Part of a small language model's weights: width 448.
Each number is 500 + 50 x the weight over its row's rms, rounded and kept within 0 to 999. Layers, rows and columns count from 0. Numbers have three digits each. The size before them is the row's rms in percent of the matrix's.

# layer 2 attention output (transposed), 448x448, rms 0.0331, rows 213-241, columns 224-335
080:435467510492564506490524429516419490498445515504480489461526536529487465517804542520409561507486493521589519496513561492571519432497534492567545522482566514405468523494506488501489578502552552397476504588488563523479456459484511453551503522515546486539533528458484510515521475501524523552479499479455457434574577508146489495520453475457
081:465414601549545410477470497451534469535563474420452550536520449426535520533361520506455494405506518542474435548511563578494559488516498511566507539471517477516527359618576483480535589471568431524543561571514415481618531526535561513468492498512476491449469450539447524548505539457510471487519459487456581402583564490369542464526424472552
117:587561445518537437458505494573411488413388478470456517562461545507485544457492485500562538504522515546475529480455543452541461490539569464564617564476525532440444467499437571512513306467423553493524458567484625482467502463482525456547486486488486483485515460455551471479474418536466603553521469513481518494499476438482495514462542560389
098:565447521551464538454551555516418505409441437443428541499574558521419563490394481538490390506478485554453464439503588503510430468505515418470507553516507532518483413533523533527561441449530581477520525542490507428506513537517586488470515505487561457419487459647483441443536549511414523484506461472502483493597487412517526450541498448531
077:452471534527509484440511495451510465500523499466473503466563538501503457459866511479399507471473495508525522489519552538516485442484457495551528532509470468501488470581542451508482628498565484482554530534485499490544485520491527507509437512449566507532510518527456520514467507496517476518455458438460487426533533509073548498535444460523
095:537528439420447604545541488562555533453450537575502473568453494518523573508430531498608500484505500479457619493455429449471485576500551551459535433523457560495533569400468556490498452530440568536490472466519537447447502492469465541512530447522430539525465527495525454462432465517483531464518549603566473612426522485697464512422539556414
101:410456509473524445482488522468559508584581550487599527436508487505519486540595526536451498498543494466528429597513504521479574483454480529517476455530498454585560429531516441467424551512599499487499469464504445556561464520529439524446491469504495493528559549508482505507558524469548408526530459470428567456472444555348544508514465461512
084:479496517506423500524503521516602497504592528504558551508496445508519485514245506501528397494519504463437513531450470508467500573463468517445500486549438503541568522504489452497477511470487504569524477501542406451556562533519560535432577432473464466455472435599527474486468506470529434440584534531472510502441496462775491473508564557498
100:535479508527520424387454530491553484479525446458471517460553521412485524466423461532478387501507563545498431519495492486474494547515499512515536481520546493552484392520436529540485467455501447532526483481567495511528557529484516497428482502451486497387575468630472425426481524460509472452557401365465547463412422446474562521495557560559
102:568568506465611399496515554510448482528470507480538480505498549524488547507489477523520591542584471520540494526482557472568481502529558502602642524494497535474498458510400534466522437470494572504533459490482535518475510494492467465462475418566464488513548483474491509507533488531524472571509495520473586469463421476445511483472526575454
072:512486505572503469483486533458473502470520466455476541454541518508485511496639486493449453509497497524463483476523564574536467423500455488511512520485481442498494408595502507546474490513589471459500555593461510469562507554532547467482453570480569471501532451551484510495506527532476517548483453436456474389594527498223523473579408452558
093:526472554453570532563564445500429494464446495545463486571502451538471548474578496461478598431507399534482521498514507467541478454522554441557554566485490498463458509510529509488530551518505488497501514503464519459526425471511498487541502507570520533574455509416475540536480486514450528596430519580552472481563611512349486477495443503435
092:467489569545556412445471434443414449546527487492494523396554498484514424480618472512395509536504466523560401512552583550530510444519486414622487555492563509489463394562518471499536541447584477439547500524461490575513475479547503478501505533504563443463514490455475557501562517494529458582468460417408546407572499514266545476549456422561
091:535537441442510497522531516597517561417418519517510489576428496513493591503366512482611522483522509533427599495446446435515479534519568546518610484491478540485493517446426574523464374505422561527464468506538554419474532491487488489507509471538460525558510490487550452448506439526454576514537531585535490538447518446662454511477553615381
086:517526447426445565559530527551575526489473538556512478570441476495521561523283530504600499475502501492426558494441433437466478571511543549469529426529467539498530540415479530486521456542442549546487488452522481455476509495466489531487528436527412528506468500518524454478449498502484516438521564610554469608431516494783473491442563580412
089:422438554514513483524538524473497520486526493455461545516524502491447512525492574493467502430500469543508442535543500523447629450450463540449450559468510424578532457554574519506501598577521440527491543535486439435597515545540488569485462576514559543583454525555458531557488521488520526528482491524516491454532656569390522503514361501518
108:518526417430481636572530430513527532472458547565495431604508532549518510485743536483543567454480454494497628489477437454514497525494526552430512476507464539454534623420497535471519534532460496520511532470503552449471491498430458521551494517509476583573469524463455461473403479526466551467500543575609437600437607538382472512448503530432
093:479533570572493400443505552445491502533540436423550565482517483456457461479639497506458494563603456564527462524592550624518603497450441500464450525451498474533503352574563500477511443525502477518546466560481546478549537579517471513452483547507575483469444427531508545503550531476559471455497493513445582445503487499367521478558420499548
117:394467533428554522607567480486569494542600591533592460475539462571482476549482541447432542440483468448538558591497465508513586487465466525434491504477425468513571595474530424471467664532561501526479503485500398482551520500487451505514549451497523537589490524481465518568532540507530377468530563561494434438458596521518453444521493486464
091:410449533500484553518519501455517466541564516486536525501545484539499457537570522499436468498499532476546496550554434573514577514458446506445415473523461431546570541503547483481435674516567438519480542460497460514570447551534512487475473470488508510471501560539452508563565569449520423390462479513488503498485502532436511471527424462573
071:489518504474479511556507503519488507555528508542497489513468461494513512522107452516561503490530491492498449474490495514494512524523510498479437486499527526495503513449500483484554433518466507505481484462486459540447488485491487509493540466561475471459449467426536514555527536502494471489519542557521506525479472521945479485451546524477
069:499493527503518470515481511509513501496570521483474548537436475459489492558043489482502456517551515508466398500499414461434526533509506521447395464508504439535488451490513428495479482516517466514491494466523407545500504479521516485497539506512489534462530492576526479546500538498433439428497483504479497532477496480943521483494490554510
091:564494465492435556544488493477509543416470490447443467539499566508473540502621546454555430492488537500487605424507475488531498544495459583358542491475453516474482599528470611573498499528446485512491522538532506394517569535465577500510466552433474590484500462567472413451404481515405608384501473512586430606464497473464468514514510519527
095:499539474433520538545568473572458546471421538553539453614405501534485555527524544468548578492554477513465628487473401428510556527505545530516513480493499506456532553423506547463488473546433570523470508486495566457469484473472423516511514505575506549627445525422524531475522450509478545529484573656549472527468574561532452514488453547366
106:517474495486443587557533505512575539480557518449458523595471464513514503513471490483519468436497488478452558490495429496499518529469468540375472529537421491520545547510548514503499575534455460580510562499544408443581528532507549516488516500467500531508447478567487461473429528469442528402509534570588461589469570525598484481490482532513
089:537515559537498437440500558428450467451558471390566560493544552533434462500511452561463428500501515533480390483528545544520512430464456444430455574544472486521437468570482447486491469458527473469562495580467519459587513582503593413481453515480554477418532440568487461494495533493434475501509459440511524407536435422534511462553538460581
093:506556485600445396393452564491458448503497463454535587455535511483521476488519466552503443517506525497503430490496560546477460446468489494546517495573524453511510359537474483455498332477563548421518500557432570542523462517500540463468496461538510392418551480488497471503537502503562483532530473418430551390562419499398574476564473448534
119:498563493460552504499556472525379486518440493551542489515493501540492448497468476517488590538528462521546464523509516491523537440487541434555459529453576518470485494447518465451503458502514547417486478542439575537456447444500438480537522521604544467531481526363488556564619483530516481614500559537476522459546521508600470504490480443438
084:526503584570496400471461533492449481535578441458506588457477437493502433492133457489468436519538508511454356515491538507488502481518474410524474537505558486530486421545508454505504478473513470479516496532487467553532533481580550487460536492497543422435518429514544563512566509491517414523528510480440587441523439486800520493527496463550
# layer 2 attention value, 448x448, rms 0.0363, rows 214-242, columns 224-335
070:530486482491539468608557479450541450531511503501474470420553499432498434495526515537545543553516420528516511540416422357554498524378459455495483450489515520534500517451517445496490561457473519445439385511512540500500493494468385483532488450484531530613520491488568461441514406503503569536515460551532491533567459479464499467442561556531
100:487460602483364490533560529557529534488489548662511471484521435498483484385482520534544487468461533550511441538518570558460474560326483513493526536462508492443574479557435477505417478512462497446311413435543487451473504493518525501492524400559499418465376484570499524546487536509523479491564530525502447501503561488500425348459466544576
085:509411549467403461507512450494525529556478521532488451471513485534483506361508475508484419534487505561495497434499527440504493482415464484468492425538550548443540548458531490500436566497493479461516588479487491456503475548453489418528471444486473515433398473543496487453439490472510528458536495426450554532433540586500468522473490627508
082:469573516539506491583465515439487499540509583543477504458468587496573462596542537492470524566498536520532536457484573484455464550491472476499516496471541514501446496431492442543581518490396486509550405478477529537489472468413436439508541447549456462630518511485583487448435436505565611450443503511469530601485394454491586520464493464440
066:462448492527515571401495496478451486562498537484544595593464500526475508399513528445502551536524503519481460558508454609499557442502527480485495562491545508499468435494463474557543474509539508502607606540451487455451510467540588562541513614493516479396465479510365458541563491495430563450513591490440493443474558612507466497516529462495
085:477594480482665540499515536498573499484539513473546455443559552530473514628483495521471613535560534498474514476525451483498384513521517444464479554482503537515453523462587492475566495493502450487582541532491566517571533470507443530484418431493462536572476491491562503494489469542515519493469574488537524503578481428510487530496537465439
076:522502499503575482523500426396517477548490460490523522444523488430522550362466532486505598518540497510497502482563376467491531498482505563495460499511519520567468462573585488448591505534475459424543523507548483557550502440495453589549442578505507610516532447505525550487491471502377614489423455543448506446472495541522474480471461442498
077:516531578519466416578603599510468538542531456560459411460527495415498470430458495498513496535509456481530506436554516592491524500453390485528562449495495518512484540469514478416481505457464473419398502451532600509497527487540512461438423343507553441505453482560553497473406598559446543446563534452456525490515516539464531504369480537540
084:435527528579449393553495408421454469470505595556537523472563482544490490597493474491511340510531527486475481455534477543461534534381440532488464513539529546537506551536503445569433454546478514459502468558467514484477414458433516475533470389494536465519472517503530475443464485528560511475532490471446435439502508442512420501454498456487
066:526504485543542465603566435525493555531590467534450471418438500469501447573512514554598530449520475560442453472405460369551549500434443494530555484448531465469477456586496438483521533439457599402456440522537527474548465510459422477544453478527427483527553528487481550565532490452537481455495505488469493537549434537484476525522583544522
080:468423467521399494450402521460446488467397511523513497517442486548453499556477477521543404571527505477523535503439581464453536537501495521536505464527490519442578520480492485593416481503485540488514514507434467433425469523446472492485509544491570500484499514478538491439500413505619554451526509447539458468398592443491482439502521541509
067:482554431501522471606566552620549533479486468428474405467522522489464483472514538506533445399435536514454487480395530402444389522408487495443510453494505503453410489605476524488465551521415485497372470505520581549498504443445339478567458503533518534599511499484519507505514451504533551511527472480463530524498427374464598496556474488466
071:476488550493407457423486514494542494475463526537566521545468497454482548471487511485514514490528510436530460542613491490551605489448480484475474478406477494427567515481455452450433487480513515459464578484491467449416506513519635595458452466507473459451523516487523484594452499522518477428594511488450494499521613494505414384476481546543
070:573449498480486549431465444450454514522515482534513566522541478556427506465469485434511564513541526452499486624525433528486587470491540521480484564501530545557488511473537542534455491516618509446591537570473529464443467476584631604559455636468477534438483483529501472470558479567436597460538520511443466498579587559484477504504457480483
079:507522482528615554398527499485567496592548500410541483509561508485503505562519483518450610536589527533461564498523451351505491440501477516464474513483471565425562432480577520507555515477496528493559582449507458499515490503471401502457497450472476534548511519475525507551494424508560474529535583466553544541375434410522457481523558548456
085:529417479517481525400499549481497463542489521488542598595439456547515466604498559534463553570462520475507501535449477630489509471584520497488506504531493529498518476532514476473523465531531535517598600558455472485450451524505563610478584529474545467527560508523670502511471507506511552536526588488559473458555546416486479528534549486459
083:508517461454581475549514506502540530456544515503503448487455509469525531511522503480491599483590487451471511506430481340557479495432458474542523443511554503497491479521600490421454514454447585508464503529515476524510513478454449393567426504478552571583620478450416486602501503536573505490527522521485538465484491534519512420396463507486
092:546517466572538487472437396314545452503541475429499492477467502476569443683489529493446582526597497469504501447458414458529506414562470527519483435535489535508422478524502473503588504518516464447592598544515467536496542458473554617547503565493533600563577500454585522455521501540529508577425483471533471494525437475486499603561539400500
077:494506503505578536430511449436478528506502451399534462511542541564512498511473567477440560468530555471454524495497588521458460463580604504442468407516517530604534553473539475484550514474563583576599562507543565492508538521494385448451434534500495547491560483462546512485523478534448471575531557501533582502508458473522515581593516480485
067:563476409385428462480487428434507489394441473473556492498517459485483550442486504504520551473546498540543499581512401391555608429462530537502508444452465557515547466528417543482436536583501515542471501579483448420411555505545460537504523558431551507406471476511346454432516533484405477570473445484518428504502589504529506470482457457507
076:502579509532438499567467492426557568582525419560504477482495462428548518451496457453478560587472515469519493490583611485525545489511403522474517499530467561564478610481575544512473531524454458609517509420534475552532525585591508486400468467505459454426477521452579512499513530574486519503456450520512582527517495547546543511412440478588
073:468503540489404496440558558472546502562551536457465532549512479488517350468485524561489520460464552464494420526507535524546501453537464490495445437509508449497514496544469427524539540507529527489505443476482439482557500485459509518571550477499420449462576464433574538556501534463528419533561471547508438488500505612470494614425501603510
066:560488515545571472487539469450572490532508585444528481514468490460435539647533517445575508505526527436459508547477569455525453461560482548503509421458504505553494465505475511460492445465523578527554579532499445421515455408521601553461457581500512486484619583459503435629482492484584434455565549548496456528486527496464420481508541583575
075:555521531485463445508392491368535470585508572505512589463488523486468460465477458509417539590484535544544573503503558488485641470443413449567372496496514427519485516519649469529574510551486493429656510425508485540546481515562458485483482547472417527439502424425570517521443470493433562524430495550510454449409530485482468432439473565514
074:487487560513465485534494424477502526543488474487442448480500455538536464462497487528436455491439508535495523445521500516519582530481401473491484360494463591425523610488562445537514487434460445445463462442545449532510539537425417508494480375440589535535490501427661478529501580517492486495525504529491459496433528534540549571371444461481
067:511433551550551485564550500507556473487514400526486395400516574517455523475475496515506536466472460480536381521442576427450416448438437464511481405490515541549470514458505468542533512417468460477383478532531481560473486529494411452549470459532490564615400464509509487561473518478614569492472473509454557544625431578502456582532516445528
090:414450486453535469534470443592434513426499497477568413518504450547429602489492529478547461431447489486498517427458578443492461447622567531485564481487466526474524512554452535468550472456427512610483582472410518515430533490501434438513551446481521464583515561522523500474502559510553426531543447492494508501485485452514499477524540476528
089:501519512397529519656436455539537504502502507503480375459507552527547513350493515564490472456448522511539531448558513387519486478477492497526540458479460455534476495548548496492459508479481549547437422455590550521560480556455366434442479486463465513462470497459485544530467494441449500504485343529475505483463477473477503394405461537618
076:550530478412559516539445458478481482492547502384430618511529537477537430350533520485514471445514475506519516499394529433592530611371498530538501531481534491515466504548595543512510506528519526493457412500436480478523467567486428403589543529471570432518517409488432523358501496497431555480491404485516442526495506446487580482499495515502